config.yaml
positions: "rope"
rope_fraction: 0.5
qk_norm: false
init_std_up: 0.0366
optimizer: "adamw"
beta1: 0.9
schedule: "wsd"
dataset: "wikipedia_en"
Each number is 128 + 32 x the weight over the matrix's rms, rounded and kept within 0 to 255. Layers, rows and columns count from 0. Numbers have three digits each.

# up: layer 2 MLP up, 320x128, rms 0.0722, rows 63-182, columns 32-63
# down: layer 2 MLP down (transposed), 320x128, rms 0.0719, rows 63-182, columns 32-63
# gate: layer 2 MLP gate, 320x128, rms 0.0771, rows 64-183, columns 32-63
up63:136086089153136088074145177074112121098146172102146159111154107130110099142077161139108116141184
down63:228207125063079095109130103087124124155162119160094189069059161156136091109152140165142158103154
gate64:156126129114129133136149114114114124154108144152114173130115082123115160170108155154146086111147
up64:137148113139109124132082146125151131085191127071105118081148142136101108109121130126152138166133
down64:167139117139086098106111159166078102081093155121081149157132124135166144085110142154094122108154
gate65:130127208127184158153099159141202109047129158128150161115166181153145128176155104081104138153121
up65:153096078130102113151148129116131050075144145107142147103163136116114069083122133122067137183160
down65:073097166140140183128052118092099158147155153122178132138120098138167151094088132049156159146145
gate66:164173116133129109175099122129169187147102092099144140178109085132126118091107168114155116153178
up66:072075159086143132094130163076080084166142141201143110124108154114155165128148073140099120105099
down66:124110149121095170122154123141147166056131164131116120189180157141126093165172084114123111122140
gate67:167109127146104170046082070097176091107094161139088168142107151113136120127161070162161158064122
up67:100093174094057124145083156181121090114174110185185160148110118090195113120142138160076106095126
down67:143093151091109117119093138152083149119095127133134125125194170127188156118152141089097158087130
gate68:111119132118123104122142127182120118091076147151085120121122089124123150140194132143084165187098
up68:124132125149167122113110158140155146088092134138105125133160116179108186129161137103130123140131
down68:177143128120225170103096132133124108179157118151153121145107122137116112136123090088150069068140
gate69:114123160095124174107129106183094047069154128069045178089123116148182166140183194137175086175108
up69:124148093125102144176144152087131168131153224157167066108142144098031052135136132117156117135173
down69:182150154125104171116123138170134124118121216151159141125215143193084107173138117100094097146065
gate70:147147112120139079110090081174133087068082071066134131086164135128124145152124129153087072178141
up70:126135115110121178140175177092128150169167172155122144148093116106139105141125107091169203101127
down70:131127134132119165108153139130115133119147194096133130133115132144117158138103114119163167131126
gate71:065141069184133129121125101156148124120148093087108154146143176135143102164112140173108167124177
up71:120167144195115133083166071116100107185170141119088115142147139114122111142134117098172176047141
down71:111130135150161100130143123100152059094079131139126081117143158129129134166120147131157128120098
gate72:120088117094128107114105080137138127125161114139120129126139137195134103110093190154138127160160
up72:123185068138057157200105122171131112090083178148145164147127096085121142118125092117145136110096
down72:108093164115112159087171109177085068170156092093072116175171145171125103109106135130097169094115
gate73:148086110130184117101146149143096137168153152140102070118105073189089107121179082139175144098151
up73:130086067146092141078185162144133169149179076093151105113226061154110147121117150115072102113209
down73:143125142104104065099173130152151206091144087107137098083105130101155115205131183150089138133088
gate74:116106120156074137120128106155161111097136117090104144124124120135107123136146143101171149177157
up74:102138153104179181168106094125071136093161097147124128144126100122126152107122127143106118078088
down74:127110089106131129183066107160108114136143155128090155153148119090116152164142113139118077158101
gate75:095141161126107160119109104079076099110175175152128112085129083133147141178144097176138128084128
up75:120118163133082078130103101147098128159103159137163100098129155193103130135129123130098094137144
down75:066121138049107089158119052089088101137127093078131079134167131139126128185138122084190094143124
gate76:187107137108167103068124096170192151059137129086101120093132101182071151160121110157083164130076
up76:145102192095137161101109075169186175072128115126168146073096119145076096122125106107107156146041
down76:178063202097101114100169063112107142105135085126164101089137091176155079151099117117123143133104
gate77:113174117121105163083074051175164186157102091097152180163149156129104111134033131169095129095127
up77:092171149119148165143152155098119116101108153144107077126139101123129149137192127106179110134153
down77:142128096066070194143175135175141086073137179137130160170125163134059173122131165094112165118098
gate78:153092161154099144146121134123126161109142152138106093106147091114113082143099161127109121146137
up78:078122136128098109090195119165153133159088211138118117113195154154138133092163088091151105100111
down78:070143120142115168152119131105115109121094172095099150124205204136119141095198110101192103112125
gate79:169133139129118075176076127109185172162068148158118034153119162120113126153182111121116118113154
up79:132111139101105119103050168135206100135107171122142134140136159100120132099145140131130073154129
down79:136104148119149115124124160140072099088096031108106121129136086071141134144210122164120075116099
gate80:126134096142145120127181132111079123104116141125125136089175123109140136128108135132109152138170
up80:063100163158142165064102087097159134140110164130175118158125176121140145092125091098133114133117
down80:143152122111123137118097163113135119151110106106115136217137113135104093153166112125145050126106
gate81:145094073117056134141103139167071129158142148122123063086130125136127060098104157048108121112162
up81:099173171125156120130133088140117155169150201201108133118068112075101137155138085109070128080099
down81:134165184067138111137111138155166193050074228144105124098094054082128134072107138118123089131132
gate82:093153134140076134102117137134114091084107162086128161140073150121166158115086134119133153115125
up82:136194160159107076114145115145125098128092134136141181158098146153162168076119143124134154107105
down82:160094119135103089124152077093126164165156069140109110137102129136136158145055145090119134162091
gate83:085129130073103122115159077126128080162105128127127108136139153054096104139052135123129101159117
up83:158149136147101113172104181142122110099131112136142154117128160126152087109180142120160102101139
down83:065129159109120084101120114153116050123089083137110114146187129074051135133064171165140136121143
gate84:110171116159155127133079071206124140083131083115147186153136096142155114087084122140118165127144
up84:178132167152159114089128128151113111136143088108138136085103107086103085067103093163142179085076
down84:097100169128102110090097120123073162086142105125132080132088084117142106127109148147138128141150
gate85:118197166078161089122184137129089149113145099100126154064134082090063170179110116174154106141245
up85:133152108143111132161107113035063114121118147075213114140115121117107112174110202133120122126201
down85:100136182129124140101165127192118145156150068115159133072163108121166146121081157206147118185151
gate86:141098077086118089075145132083096173120097131129175098064129176123139106075152149113137143106155
up86:115101110110122096117158088117114202136112100103160124185124072134107185116099120061102116199119
down86:114166128083118138147141144055116156051063152145073152077100095127158106146112135132175164079167
gate87:094142145162163136160151151160075093159068141137103151064088134157105103178159137114112183125133
up87:088120130197131176159126193154072093158088158132108150149084117159149128136144135121102138136170
down87:089156144159131116154095158172131101141102113095130138172121097091167132167170130097112167137113
gate88:134180066148077125184139130142167133171085129140156131158069170121162088144103155079106097093147
up88:133160134096197151114097154156107122102152119115221058156133097092163225109130096113156152128056
down88:135159119109185189109150171126124172098115139133113119111120121113096141112165107141091111194131
gate89:184087125156108144154076087122093119123123107066094107084112110103120089130165190072167110107122
up89:093196087066184116124188130156169109106116174138132183167133131146143148154105116166115117156134
down89:127171115088114114196163096188132100126102092124078157108187166129166128139093144138121167145161
gate90:131132129124121128131122085098102095196149133146075170084173115089129047126123096110131143132096
up90:144125156121181089149122182165142096173109121096133101173206159193183129121169132105089097111189
down90:162144166119079170161122149073081180148114111095105147106114106083074102135134155123136101086071
gate91:163106190155117186107139168112150097143116095144115151076184111165145178099130114094186113132111
up91:106122085114176088122166080165115173117118140182170138072146083055156095141152123098108232131055
down91:158105083116142141134141105195074134136152100130125153171201173125111167149093140108142053242186
gate92:116123092095176084148116124116140119124123181084061111183108114165026142185160173164136141136101
up92:103138113120156098133103129163114161127139108083127130170122123150068101154095183146177119091078
down92:079127112077151080176152136074123169182158142136103141140106106151141081175143155169111180128163
gate93:125141130138180119176077097151145119132160138051045182167140130125116160135118107144154160141105
up93:067085154135137136173126156164116124139108091144117112116135107138116149144154107080111086114121
down93:080081133086122116192178129109142143130124095147095187131134143110116143139138114151106090124085
gate94:158126086153137166199108160122149111143142173162138087155092159099117073163128135079151124148085
up94:101179082094051080186148169180108126106132101141161103125138060128124159122217082075085164117143
down94:124132110190168103164157110130122136066211084163143140145139101083104117092055118175126152128081
gate95:160116168147122093112011155121142114136165166138087096122095133192132097146080167147114125107187
up95:101116189127108123145081150075086102108161158174118110131128108165115088187090154116131157099178
down95:039068100141148158146132138157181097097107110126167151113078159183138132153147114133142145166116
gate96:146100132085088113078092061166125089125151208179134121180093140134128110099124117126140173114104
up96:122106098162174130112134159165168106198147044101121155107146115121131114099142120190177066174112
down96:130096119146170095149081114130121127103064110135115094107117117106103136116084139116186137134111
gate97:203156136183157100142144100135146120144069126081029152133095116107112091162140141166132084114143
up97:184091112122175090118170185167136147074134088099132083117162111149148111150154175158131160120125
down97:149107049147170112135142162126099162122105157123166160143109128157126082162167109105074122131085
gate98:165175124108152116137132145081118039130081110091134123197131158148106096134164133139085108093118
up98:149127188106108135124133138111125180107107184100147162148173114111069161100163137128175128155114
down98:157120162099089161124134165115083203109144142146071164142140137120149114119123181138102063129103
gate99:110155068129155145143109154185149123124136076127133178115166103043113119110193056174137141150131
up99:116111141142088217122102153150158104055114116148182153140119126142124096143126116062163066151098
down99:125149120079107176152129117129091138164104101139117130106120176097109155108121132198121173096109
gate100:108177064062110130115141152150085125157089058098145116095074094076118042178121172157158156124151
up100:139113140134099092100147049178115105135125159126040167097191105172112101081095139162135078094119
down100:126146113109153142187204143104145189128196073141145105082110110131079073162133164191105160142159
gate101:137093202167089123077084091137092078146152124116102179084134078133140095198070133159126151172109
up101:195132128200059145166105179143051099194125141152145154146132127171118096092088121143083138105245
down101:159126135160138145157092114108152162201047135103196137146148125118100115155060126092163066098131
gate102:095152130140106070144123085142101096162076162173123168103087170088125161134118118085139109099161
up102:102123142121162179073122164160143140103151116063133134147168079181123129159132161191090162159141
down102:102145156127072130117089133092128077128119144168102137123104126103099152159089135078107179131119
gate103:043126100195104162143108121140154124096198126127092149067118141146210165116134170110148134145129
up103:122118195101156165085158136115154152113111195150138118147081116087096104126140084070140117104087
down103:142154048121139128126116099140126105111118138118107141138195096128149097132124116159149172106149
gate104:048100132106109114107112077113097103110128094152108081164112099124166160164147140165105102111138
up104:100106114112137104097129113133115099104127135126085092141139073150140124161149134163166120112129
down104:092106127134115183153129127085150084132084056134108121213090146107163106147156110134099083161146
gate105:159185119098077150130131123157167109120157100099094126122117107144130074126128159129110186163087
up105:094107159117153131105110079163088134115158118150137138113107110129124104179107146101104169114140
down105:128082140121172173114143160116124189108148106090159088115160146163155127154086096135140104177139
gate106:097127145120129150127144118131154105122108144109148109096069094064154131113134104119143154079150
up106:101141163151147129118130114128148141142062131094154093134060111035159147085149088092177146076147
down106:158106118131087098124130139130106142138164116154103149155126146192068093125120143137100081146094
gate107:132107114101131076102166171188092116158102129149182093136121137119100084176171135144104098181110
up107:099080117122142141112127125131125125102147155124174132135108115150101157135173084101112063119125
down107:093153171141077133152154102108102123131174145097120090113146071151103115111127082152141103148159
gate108:137098120088185123120160126186070164060121152106096121074127054131097159159165137146153125118125
up108:123118176137081082151093134071090096104105102183128156163177136142175110116131044125129098207119
down108:108170099132121101157110109081141110184151117127105126184100167106115123175161121155122140084163
gate109:129117159110146131078149141148155143067103123160148152055132083085152131173144156083122132151133
up109:102117084129100130148095088122107083148171073095103144172104120159103133117103085180136089090151
down109:101129052141135172150146109134107071151093125117102156151098134111095148144149092167144089120094
gate110:110097128108128152155096107164090076084102124093144148128062187155137153100088095132109156167122
up110:137159184099120144112103161090106083130155125183182170082086129098089066143130171101193134090115
down110:114133136129148092063156088113122144158136115133098096188191126153119149093076133132098153148087
gate111:120156131121160083170135139108068088224021122092142111127139134138133118080080140164172123145181
up111:103074145142122145142107073158093061133129193104094181098142155154166103093104150108111058069107
down111:102169162142103123144164075112146087112197122114073092119046153097073156062071117104109181179174
gate112:104149146174128137123080073162056120117139179095072146144098171160157156133104194162136156080133
up112:137096149120129137141109069116132164078138092105093101127101152136176064090120145131167156108103
down112:061127147098162098117143194141106136144114164141123152130140149166164128167134120137139088167083
gate113:161150093144179110101102165109137104116142077078169143074147137179098184161120149152106110122109
up113:145121129148074119121152118131102169134126126079113112129103133100176155187094118126132106126152
down113:146134125131171078106157168152065100173134109131129101131133138148144164125082116176135121157127
gate114:117086165130145112140067162139142137163113056141130128145126145081120111167120120100093066183128
up114:112063108099113115133134117101134153144125091118120113091108088104111158179136126122130094191139
down114:124115097097072070146118137160162155161177125133117134177140174193103099114127076100125066089135
gate115:130143094177082083154127117154084137129179141110122120122112142133126095103102092037153182133168
up115:136179105126107140096144109122094174075086085106184130142106119129132138125138119099123132076154
down115:117098124144161116149181180141132056161145155100145103195091158139103144119131191176129123096151
gate116:079092140099150123191203177104143110183142119044146081091122093157108122104155123161122164073143
up116:069139164144159065091102150125119101207150125099086113102109063149152080114143178109092106165152
down116:092138117119056127102128116106153154093130073076141109144132151085097110143106057113114166141104
gate117:117078098151176110142102138119107169116125145075144090113117100154117179162189113122079123122151
up117:084099155145132102109211141114091149117144136178122090191124152122120184123134110178083168079045
down117:114148186096112118191108137128138114162193145087108117102088128153122114140056149070142135107125
gate118:105149180120178118159086096094161112080086171166122132150065168155160148089093209146167066166141
up118:099119158078136094123183157064079098143132114131131155087146119159123122100127096162133093060159
down118:075064109207123165101077118132130132100161119099152136137099118151091146136150091145101145130125
gate119:154089125095138113178182098135100155107147108070124123104140083172130072077140189145162172140124
up119:126119116125180169122124094166148090117136148070167172141151148139101120077089115118138194112130
down119:154120151126146124140128155144141147106101102149127156129142090147117091112140125125146165110076
gate120:136145112150098124114078107167159095103133122124114170137122113144137084101152162136088118119128
up120:095113137174105100136127128168179131088170152140147164123155113122133078112169123143071171119118
down120:118090160183120108103129127163160131106127142114124136117137129104137060077151140080123146075134
gate121:106134114137112105113154118169135115088136126131188157149131124110112082145158147143184103121155
up121:166103113118091198074101135130179110117133128140125138183152154155088153118078128105092132153118
down121:151187194094161114150140097113127065125136185100134153147101092080147192128143202065137147123149
gate122:120128039195111144118082089171140103102113166091096163156117115120094099086081143159127134138149
up122:104096124110180126020194120163185137084113095095154128193177125077128104131160115103116183099086
down122:065118163109115149157166152122071158137136170125122109123164076041114144145249116135163160133097
gate123:090093109123068139079115088141100128073157177128080154104080112076144198151135125113195153105145
up123:115186119099228107106093118084134130154107053126148138157180112154095167056141095129071113129167
down123:123105103088133121144095091154125147130124116091122173113102145131110103154135113185151151087145
gate124:092167103169138100098106086174167155097100116056062189110112086151085106087078199127150126118153
up124:134153168104122096158126128069152152170061099118137103154119124157165131105109170162109122142082
down124:096179095111105122136134135097095167151075053102135101163138121149184137126104156147111122158144
gate125:146091168150122111096097124095119125156175138145083140108085113140139145131155153112129155131175
up125:107139123079151131185133138104117106128131114128110137158123131140058161077120087136172118201083
down125:168190147113087127125134131152077082033173161160116094122087147109079174181169138089136147101124
gate126:126149112138147123082069082173148147057135133101126163090136144105135134098149133128085144074137
up126:096115126163094131099072120130156138116157112184169154118134169108154090060162135145099132066124
down126:157087168118108140139086176116164115168174121164107120202104146096156087099099154100122104118147
gate127:162181123118143146135128137137134136141105178123119123068132103174058135169135130144158124123102
up127:142095111108091143105103123118107139118148091048111136142113123070149130107125099095074125127136
down127:126150114138146139114149148133132148149122111115128121119145116145146117140098131141181152143172
gate128:127148134107169196157074191141175115120110128049097176132120152138147171164134122089192091178079
up128:160117136086118076094138121151095109167125148144207104116122150120108077122112147152111132097135
down128:142165150115177100111069168109122100134132117051140144138121120160080148187119128137168109133126
gate129:084142134141079046145131057124140113122134143125117108081115097145130058142041126122172145164097
up129:089133198132153133065083206098086163156089187110131099148183136151127139157052091135140131105149
down129:091137114142158127166070166109099171119171122141093086107123094172061176130124072122082109118144
gate130:121173182169144126134103142064115087134178132139111172098124140105126117217157122191127130136133
up130:124118133112134090112094075164143064186120160175068086151111074138116155152092165158100102103110
down130:160095139054112092126136093135113141075182133130133067118129118125125120136118203068164156106124
gate131:115187132142186204121117094139145114111179097118089140097192076135105119137142118106128137117140
up131:174142178079186146119089134165137108140176100078103145123157059163158108145126115119140094159116
down131:173151133155165125097110102138141112133089112076090156129173129124140135115155119139120121106117
gate132:130166128139136233136114122134130082133121121099183149137088141137119135145159159132166139133151
up132:144137106111142080098108083133114162096125137163096133095153094077134132148067146113129124136085
down132:118141139081103068122142147171095128084117162087093142064174085123101141148049100070198130174150
gate133:188140117090135053139137059130143114148139163112081104125137183094165119128135154116136113089128
up133:140137113089115137166158143115126165187145109139135067145088128108111091148119163095129139144142
down133:126147099080155146119168150109131163148136191150143045118076099109084123162089170120122145099167
gate134:129108095104106164132146118143134144148137186158162094107104141125135110102183087123104137087133
up134:063162121150088139150073104146185122137149198194187120199130148084142147131129147130104144108165
down134:148121120115184151134093098078085131155109127126136092105147094108154123100126114149142122153133
gate135:162100148120150080147089129062093099149154133064098117124126117102095046136098139071142101129158
up135:149166092141127125079172173113100184181108182132151108151173060133119113112139052146063048151093
down135:117095099126119128100160115099134136086198196093127117157144136105074154081101137156134141104120
gate136:118117187080169138118213121098121160201079098163165117088140140041141140154095162103128134125145
up136:133098135102176138138144128148100172147158138143112125185168083162092181133105097166210118121169
down136:076159087086137109125089146123166087113025133068127110134105150071129125060192106070121068108124
gate137:182208140111080119141147122122118145104106132133139164118130145137142126155152138163129127125162
up137:111126098135183132103101132167167144106114140088113092137115105115120144123122162126161084157101
down137:102092098134145111163126169176153144069108101102100109116106096122127137112089138138102128145134
gate138:143169117146146139104184124179141135159124117030134169175144132157105090119162119101099150110150
up138:151123126127066100094136140145106183128108136130152128113121107072083113133128114081152152124135
down138:121112100152172102139132051107127092137123112126125118126121146201172095099192088109095175062101
gate139:117119100077113086163178046175141177144107117144100131091097135108152123153082134092125113154135
up139:154135091150088102171147141134143052086128058138157158135131148151115050100132186121151127112117
down139:146148143115115091136128086141163171128050071098081158118104125139168106130118112176105114129100
gate140:151211179085099060120069114113117044152110127117107105171145202107079099141088124178097116152151
up140:140138160108138081148120117139112116109120168093159074171154178114139126104200092185110134109130
down140:143132141075163160130205110084149134098091145112115092198177086082136152152169127095117086152138
gate141:140113110124063108199117126117107115048173131122158161097119102117159120159166122121137159145103
up141:091087188081088159119124117139070089124155129111135133185132142078136133130174133119107107098126
down141:131124104110132153106131154127163089152170138159136138212139164146174136151131115152103114112170
gate142:148086093113121127143148148117140123127112171103050141088140073107071154087061140137125105166149
up142:178171113141110076124113181117090086092120077090094152187149121122076109118140180147096112177126
down142:096141113153148125166181088134183144122102160159148130140135202112137142070147117152098192141175
gate143:102112134178097117152159143157114124125117180134086151081117112101157119132177092088128160113098
up143:083069131146150159113102098084127107170128152095114094120101150169123132107101102183124112135171
down143:109094153183120197130101150143124106126137177150120110081134108123082081080117111130158158204137
gate144:125136158116141135159044087150112118113054122060115147094110119146102162137110139126187091153147
up144:158158088110128153120198157140132106114150126130140105142142125088129087159138124152096175098119
down144:116138106161131164162168096179142138106116169110117098110138135100117119171101137138140149141115
gate145:114116165095142135115103129095081125122117160159123101103078200092145133169145113080122157087116
up145:170150079133118139185121153144096130126125148089157088078124136161114112116145148132181050022076
down145:146112224092181078116124095158118167126200146085165114131113136098168108122125115175093111187149
gate146:139150120157135118129124089121111134037064130098111110164097153143145193157151134153100077159156
up146:155178173147115153145157131095128157096072101113115102191101170111148149129145068135091082147132
down146:158147170100109139108168098096150165129086170145127141185138164148153121133103082147120101090143
gate147:132171075108148115097145123166150035198096101053133153092138153142136204166129121102140149168129
up147:123154135113159104139113179111119126067087154175125124138128158140108144120104112175040088117166
down147:143119141157098140135121128118106124133104081106115084154096070150115175133214182172125109153146
gate148:104113100094115111101073156106106088171146154135129090092141096141055124137117113107103176160152
up148:129116104121053110114160149164133113122118083132134089092129078095090098105151125077178160105068
down148:123133119136128104122149209110140090094132113126138129197153084098142136122096086107135117124138
gate149:124172140185063153138065152124128184135147149124101072170181157106140104135176095131188101095162
up149:110119093136057179117181102229108158159113120113197093090148126088067180129137129039123158155153
down149:129160124167131177090129102124136098114122098144169104142163095127063095137165115108146084124137
gate150:124153146126103125157103088100140105202129114153192147163142149138130095127111135082058137147153
up150:124138166133153128101155178146139124136093184123164170103128125116169130155124132156149122119152
down150:122131112121147109157164113107137124153137149112165125092130109155121105134120125174176085094131
gate151:162125167128120100113124117104111086147145134083112135137130164106097109111093105157131141108165
up151:116089075083098129148132131161153136125075128165143108097124107142145099127111155123118118189144
down151:082150155130108094149093121172139075165107145133132119083129137135133112168088115138128142166127
gate152:146130142105119132083146106120110115140113093116146128094153136126151121118141123138133146122118
up152:149113153162139145105119132080094136145125059150155093093163139127128152047171093145150145102099
down152:108094109116154144121149138139096134154146132153088119152129126148119131138135131093094085125107
gate153:136132110166080115128118123137109118139115113100098112179150156131109089138172196121106128128108
up153:122144118092153230184098165138106132088119136147129152093061170144141126164130169126144145118132
down153:146201092118134110147184093101135064116111159167114095058080130097150103157109124110096078118136
gate154:106091158108111149071111115121080149098141133093154158117073070108105061149061155082127130076184
up154:147141173169123124118132127086183156189062177172110093084097109150152143150157106185100109099095
down154:089140120174115078137160099202112152158082075160129174103200157146158160178152098146127154137143
gate155:178100112133197144075136093074075140163107158111140084167145114154107163191145159118120168114160
up155:115140135140115188104149096137058094139118088157134125168114140120119136102087123171125155107095
down155:138150088167168080137131108125159101106081080150139131152103154170132107141169080084112164109106
gate156:122121089134127115136142144150154135159131159087072120157160147113051117136058148111118121116123
up156:161152122121127123098081083113126129068091126155185137079078071139150090171146124132154143152138
down156:147129068186149142129131115132124160123158175130111124161170158144072101160091143060183128095121
gate157:133107125120157108088098148139133094113146095137157119127126158132140122121166184086115092176154
up157:161148144109050197166102075106133186115157136158101126118119153135132119190129203116107153158096
down157:147122156109130159161188129097097172163124117146133181152145126152130141146129147129105157086112
gate158:118081137069105120118126185078081068099049087103125117173107119119124144122154117133178111125153
up158:066149157139061186089112161159125130107126119144174107073175174073169151162117153136084156145116
down158:123142183133141135143153125161124137082176186141129091106100127149162132197076110158169118146112
gate159:135143208119117173135045106140130128125115127136180096155123135111093162199134162087129107111129
up159:184117162082086174186119120120200188078088127162129117132118159115149124103163175159129145121146
down159:103163124109155141133136096157161159102120104148154152130126110135063147084092172133185093109087
gate160:042138146081077099207110117114052090067153103125148126076136143118124145136159114112091155122134
up160:134136054138086175101121095137139135163139098129134150117080073134118086112070168154128159099141
down160:072179143100080105177142092094101072065115107136069146144167109126092146134106114108079075137117
gate161:099113133095103120108107118127191148141099144154153132111092107085150052206135104139127114106172
up161:111119109177166138136159121122094076087167136132160111157185123128133173078125123150141153111092
down161:143129103135092134123127076141147092099140146122137129147188157123131123106145098129118136085133
gate162:127132123069152131204141164121152154104146146025172141133119120143103165140161128081153137132157
up162:142133114205125118139088108098106086135130184102099191144150168150172142117121118125126159154160
down162:085089100132145195109175139115157190147120092102078116107131148107108106105083165126112191113158
gate163:105157118180073140122173109169124178097118168128111134112131157109122049136117118117117148125100
up163:101104154123168116134177182213120084156107090105110183154167160169097113162114122129103075151127
down163:143160128131070156140112140170142104159145152126113131114142163121095091128127146097061076143124
gate164:166125162081143104173166168144104138125079148117178131096118156152081161155154150068070110122115
up164:087139145106095130114075138132149112142150140095052152164121111125115166139093149184189113161107
down164:124121110103124131121147135078115088137077077138141100129101074120115076115138150109137070103133
gate165:139055144119152100090147047143110059107163143152070126105159116116092134195155143112144155107146
up165:090124101176094128086087167156125132089200116081059129133098090111130158146127129151131142181084
down165:154153125082100122127152199155119165119174153179150169116178096153107176155120129132175158184169
gate166:141160093158150092150081149095174095139044134094170158133160162158095072094096145070111081094134
up166:095146114121148111141151161151133143145112162093111126126133149107154219156139041125107119138110
down166:156133168115104136137114157078137150146159166134113168176103193134087175102140097104073162153118
gate167:127121142071143114174089154127149108169094100150107191142133110139153083108101134130109125180150
up167:125146101154126148083146115113140143127158141103079103113091153122131152183162095098111152101092
down167:123180137108121122109153113140169119181127096148092098121146172122101168176119139116162130092153
gate168:090126134106179123087099126201089114115144118090047182112187083187066221095156122162087130078143
up168:087143093131148044129240114143063144069140126132081129088107111110111123171097226170223136143162
down168:152140100076164096110137096130082108097117177165131162162142167135141135072094179120151113113119
gate169:159136130161102134144102079149134128064147153134087136130129111112093105098117111092176111167096
up169:099122100173118164138162144123187161084104085079107150120100100166160091146162098170121155137188
down169:152139140144097175115065121123115116130131159113160123111140189086118097104150099092167187086158
gate170:126152100149155125162153144074148126129091098092050132096086162137081137136114176078196083118089
up170:111104096097138168061142142134133089165028104123122137164148171173173064114141140144150182073185
down170:118117135083121120138158130148133170151123208116102116159117073159122127097148166139147118086185
gate171:137105154150159129102130137116129105136131152114151110194129135162077115154130127127106161154114
up171:116103149170090149118162127113160140113141150135177139167112115140102107169175081119112167131112
down171:122061145161134098110195129139161158168162155162129139168121094099137119111125171109116088145110
gate172:107140101164186137137149100119075106162168129085047156046126127136136124114072164148139071118050
up172:140147154120136099148074124168089141147146146139133163134126107117148085141158177113099113081113
down172:126055147145126120081119100117144107123071170134165124141078074082122110099112109102152181187133
gate173:151177098110110151179151130070131091084116145081123108110047139153120158176133134133158101155127
up173:131135113129088077094153122113091062103173085136110104135045146125124089127056094083150098147105
down173:115157116105128115133151077089164161196166211117182156127060106120073124202134089140094088167139
gate174:118136109078111129140100080166081074085127141126059118134133151112169134121115144114141158143077
up174:118206118110143137147115101138084106114146131130096118132146138133103145112104107140147129114108
down174:122145143067129135127128155116142107118137167123125106119089136107110157128135170149152084086108
gate175:132140091138126093160096110142069126086097092095075135076152142180146156133113118124122054121130
up175:132143106153101105155111095128053143089118105141093133090157118168159114144130133113099051116118
down175:176123067148082129155120101143107143142160087112154141106132131152160085129161087156146097118136
gate176:061112094170172104140091116127146103135123114138079158128134128154079090116165210074230140138126
up176:138111060182135117151085133117115091144133140138054145129161173179116136124122166049157111094140
down176:103111156116130156095106137129118110101132156105152134087083087151140131161170196101121177089122
gate177:107121155094094113106110083151144114100140177129143170129137176149087129165127203137152111147139
up177:137121093193165143147163137118086120144134113097110121106155117067168133100116046104109156127123
down177:140130096169123173103152125107129153107139117116128132115128134128130100147115114115109103141125
gate178:140097086126151125123138109093107127145152164111037156116122100141123106207073175171104154089083
up178:148101176158095101147129118062114073170086100181183178196124125111077130074119116102149101142123
down178:145119148173099139146161112102206089138107153126093136084139137156050120126084121061201096094149
gate179:091157096146069137141161114120139169126123170134156158138128106095085110156143142110049102158100
up179:136170212115144153178130184140101169096152119093118104155157151134210139089159124132134148129124
down179:151147104123068096149116175201166157090150121126145147174130171070160158142117116148124157126114
gate180:138168128165147139161114078119107116115099101124029159132191100153106123130107177173135151114082
up180:118090152173150119139093140084058133120106078119086122119200112150118173120131141138119186151101
down180:133119135128110112103099152111125103160125179169146095117107074151182121154155125090118118082130
gate181:110102088058177104110067112134098129137105090144181126096089119153095110092088184127111088146097
up181:085123094081147092075117127136057126181105086190178138119091092156113128103119134134079103140164
down181:101116106140106096166120135136098156181140146140177162133133158091118140096133076121090158099112
gate182:159087093101148153203154111128143080164083155064095189070115112143085132105156150122137156175121
up182:141084142194098104125133128124126127124175141112106182158077178108113071131106152133111090113166
down182:159070100112122160173147124090150121154079113141123147126102102061051112092149104121147129126144
gate183:130159143127165129126143135186119133099042143102105087138136176138105190136132101117132136172095